config = dict(
    num_hidden_layers=15,
    hidden_size=256,
    num_attention_heads=8,
    num_key_value_heads=8,
    head_dim=32,
    intermediate_size=1024,
    vocab_size=1237,
    hidden_act='relu',
    norm='layernorm',
    norm_place='pre',
    norm_eps=1e-06,
    positions='learned',
    qk_norm=False,
    attn_scale=0.177,
    bias='all',
    tie_word_embeddings=True,
    parallel_block=True,
    init='normal',
    init_std_qkv=0.0234,
    init_std_o=0.00427,
    init_std_up=0.0234,
    init_std_down=0.00427,
    optimizer='soap_variant',
    learning_rate=0.00356,
    lr_mult_qkv=0.4,
    beta1=0.95,
    beta2=0.99,
    lr_head=0.0105,
    max_grad_norm=0.5,
    warmup_steps=200,
    schedule='wsd',
    decay_fraction=0.901,
    decay_shape='linear',
    final_lr_fraction=0.02,
    batch_tokens=[131072, 262144],
    max_seq_len=128,
    doc_mask=True,
    z_loss=1e-05,
    train_tokens=597400000,
    max_steps=3043,
    dataset='wikipedia_en',
)
Each number is 500 + 40 x the weight over its row's rms, rounded and kept within 0 to 999. Layers, rows and columns count from 0. Numbers have three digits each. The size before them is the row's rms in percent of the matrix's.

# layer 11 MLP up, 1024x256, rms 0.0941, rows 12-22, columns 0-127
098:466484519525487531539587416501489522514441516490513476484426536459537581479512496499501536613542504586476449492558531502490469497570478478514452525517539445567531417523490535505548519471524509487505461465551555472491495505475553520544398492422534516541457437535546483448488506487509544529529465482549512579438474481482473474550514512472517509408566535491496530524506565521517485523574
097:494583468534481460548552538463518500495481542448472498460523573470464469496518582540517504592441554497472625422500503488517572479556520488519472517572482443468491469467485439488531512536495455511478456513509555551556517441518503594493480445486551496489445559503500539488503515449405552476505474506568528448477508433441507523450459445495486466455531496506487518463448455457557422492522
097:505496516507516550494563540561457429502436511538464484434512535446502492515526470438514450456559574513497440490530565558481450552507528453506568435479513513476516421468437512519480509516481517439492471404536459554525456449528532468466481519553525406477457492508485457428488533548474461502479482450537549509464511488473508497559545468549511544500509494396517495488478506518473541431539
102:514513504510549542451552551430500515484448466543490558458524458538538499441468514481544432517544520533553530561566495503481474531452500527479496499484484577541468497568451485510446558476475544469407581523533535500506471509528507509535485517528523559555551485545501504503516449517444516497428462503523525537462569529496473539427455508468563469482501544482490530538450522542448500529456
094:515445428540543485500524502520443466528444480571501527443458499528489469503456449489557580487482446455502481494558472547519398536551537466481540403475471552548499501484460521438470519531471390489488526414548492542490484545438514400466487527479515528533469493537377569496467602433519571511550523532594458484481515530512493491504559512501514542516479525525538541473480492466502481511514
103:506529453518562515477541490510475514441526497530506496515422514500475526528546470558502526453492456460485467409514466508528521579521555485486568544466398483525515525481499484522503543584560514436509505495554482498486531497454549496535489542585522540501529595526489501468478503495556523472511463511470476518451507483514431479550520541489500417520509418502480517541500506445486545543474
106:556494570482617552532521399550562569595423502501486457532490470472560491489517576518489509534467528515495451478481535464462499531515532505575469490493579562488406490405485437484457520504442513559444477443481468519488583508554538567540507403463483543504458518538597467506451503454499438525532453518474529514460508549530475463573453483506486497435535540538514578545463492532487505418432
100:431494471525498534412518455471560571510503541509517491535478465486525466557543504490472440552474420557486514548485511536496475590530530464461542573482426477444445509434457560560484463521503521392449463566473533479523518512599555525408517499543498445497557452549501435540489548453628503493495494497525435478509511453478506570444515463473580491501547528498506528482527553525429498453480
096:458535542418523514450500518582476520488456500474452489562487549476518569501495464535446465493496457490499468521493444527547467544439559539538474572460431565481492499535533538476512463486549514548465512451471558606473450464540507465492420537538444467455516410518511526557585503560450503505516534503512531507468555442508518486461549472529479500520505501557472537478566514470495468555595
096:473464526539547485502545488551441521479544520530540550512484509487453549508467455540519540598434449531521497526572440516510474476437537511484533443551472480495495494542507524433425443560544552485523463526499495533432541548414572469535512445527507442484459470550504472548468478566416535503505460487440508530515555532567468436528455454552615530513511498502465513509487489517459539477499
112:447547516598535473437487558502538488493556578600539509473450526528503558501526482544476517427565476502518558478548457424540551443492481561435479491514436491528482462507497553533579543436456473523512481513554462512476429534458488488473501422461540471458490475555590529494537523518537573467518564491530479548475531542477439537458519540522545603481492514519481452532492418498527522446509
# layer 11 MLP down (transposed), 1024x256, rms 0.0863, rows 12-22, columns 0-127
098:477454453511487515448474461575528484527527434524504430486483473508488482506551597487464516503512513554495506507505520512547417436507563497493449534453522527488513508496538467485432439517486495544589508518488534480508456377461443549548456431535513547503519439534531438495544537552498417486444549505502444496502479500478510462520500462517530530467481441553455498511545492475535514441499
096:517427472504481549526486486509508518525507495529514516502437478505499506574555444554483567494384512500469554451540504523530467494483533586450511507507472551483491434559507478527512585471490489528488502499487480455507487464500415487467500504513515510548485440510437441531477434495521497519591524526535480449578531505484521529463518432521501508394472522532510536488511496530470523482453
086:529555562509514465450488555490528527455542488429544543485573467562471523500488537550537537519442483442513522538532502536577556500493535502449429552502555496428512488531547497483469533508556506523540472541509495509477513540467465561571506528503470507511467482530484528557539418502462423546482530509565532574497514535573492512543514569532525463485499492598498497511503576486483484539484
110:514496564426512417481520514476559484453518478532487570469527480574504496479413521531500553485471505480529486529473440538467428537504487513508454498496560558512460529512496490493530515515451492558494476527521488474518531489544493499505537551489526512500532437499558488480488458523484478541487452438422548420500421497473414481501486558532487481554465458468558421489432564499456528473564
077:522415564455491443490485501492566465509520554529517535511527501493503556562508581509488432414470514522488504465465493508459446479496500468422517484471541505429564502413528437559507502532516540451555507568531525459518516506490491472541516552476542493521485487490508482511512553527525393508512497495439563522484538541484463489510560496525502484551532511511491479509514510533398413458490
104:509476423567507438466500475518468479551456489511496573526492514487479578477482444564442534510531498549521538507513513539488506587479484536474478539452445454520526527513480460530528471552591485509429509528521493462479533517556453459531535452536517546501559519499443502531476458462478556517511552529567490491465545539465506462516530472472511522548524579581530464519519467499488506538470
104:450587527522436465512571466510545490520518413490527462497519442536464540495555463503469486497500490495473487496529530567476416520517494537433483494530564503489474497444501478561449483428491514524496528520545485399507479560446527513554527493541463507520443507564490503469421555459479463498539504475490536492534556478424530515423492527548515454474471479506441491527566500448423505461499
104:568469499453476484420559481506442528499539490486534494473522463475482581456410539526471514481512492471496538514493537483447518491496549491528498550536494547441491474527483468550409448631564546542484576544488496513534551583511531453455534502467491457517499488505435556485436467525539473485525507476477547512433484462492492541472516474445481407508465480511453531468467508506507538539575
099:566502483491480475514544449507506566566511470537537511534465497515551522475445465565596519533517429591464485530440557500481614489485533513445588495478492479531462450517538512556465493526532445469560444547533439482482431532505492519493544397509568545474487473551506563480453549532485522510427454553503462547566533521459470487538513521507548452502471536424475498516490526565451486504553
102:541528459506455452457482444485513575426418483529503454503515531480423527544489525450474504471493460556482519488577532470538453516550459493503454520584556477499556512522514459445513430537494516527474478461408521498531517479523556545519502491554560539405513508499509550474462549564473621438387505507481563482484544466484485505509513448476471438542495536510461537395483511465400534509509
119:558506501503483553432538527508484464487460451501513555474443508501504514522517521502497427514504527499481460500496480491466578513469458535506499510485493531502471480450464549500582549446407551556547569468527510484448438455497489506540574457485570494466507540568517545545383501596449547496531480509541556444479508461455457499469470508429435521457502508568451530494433484447582444480571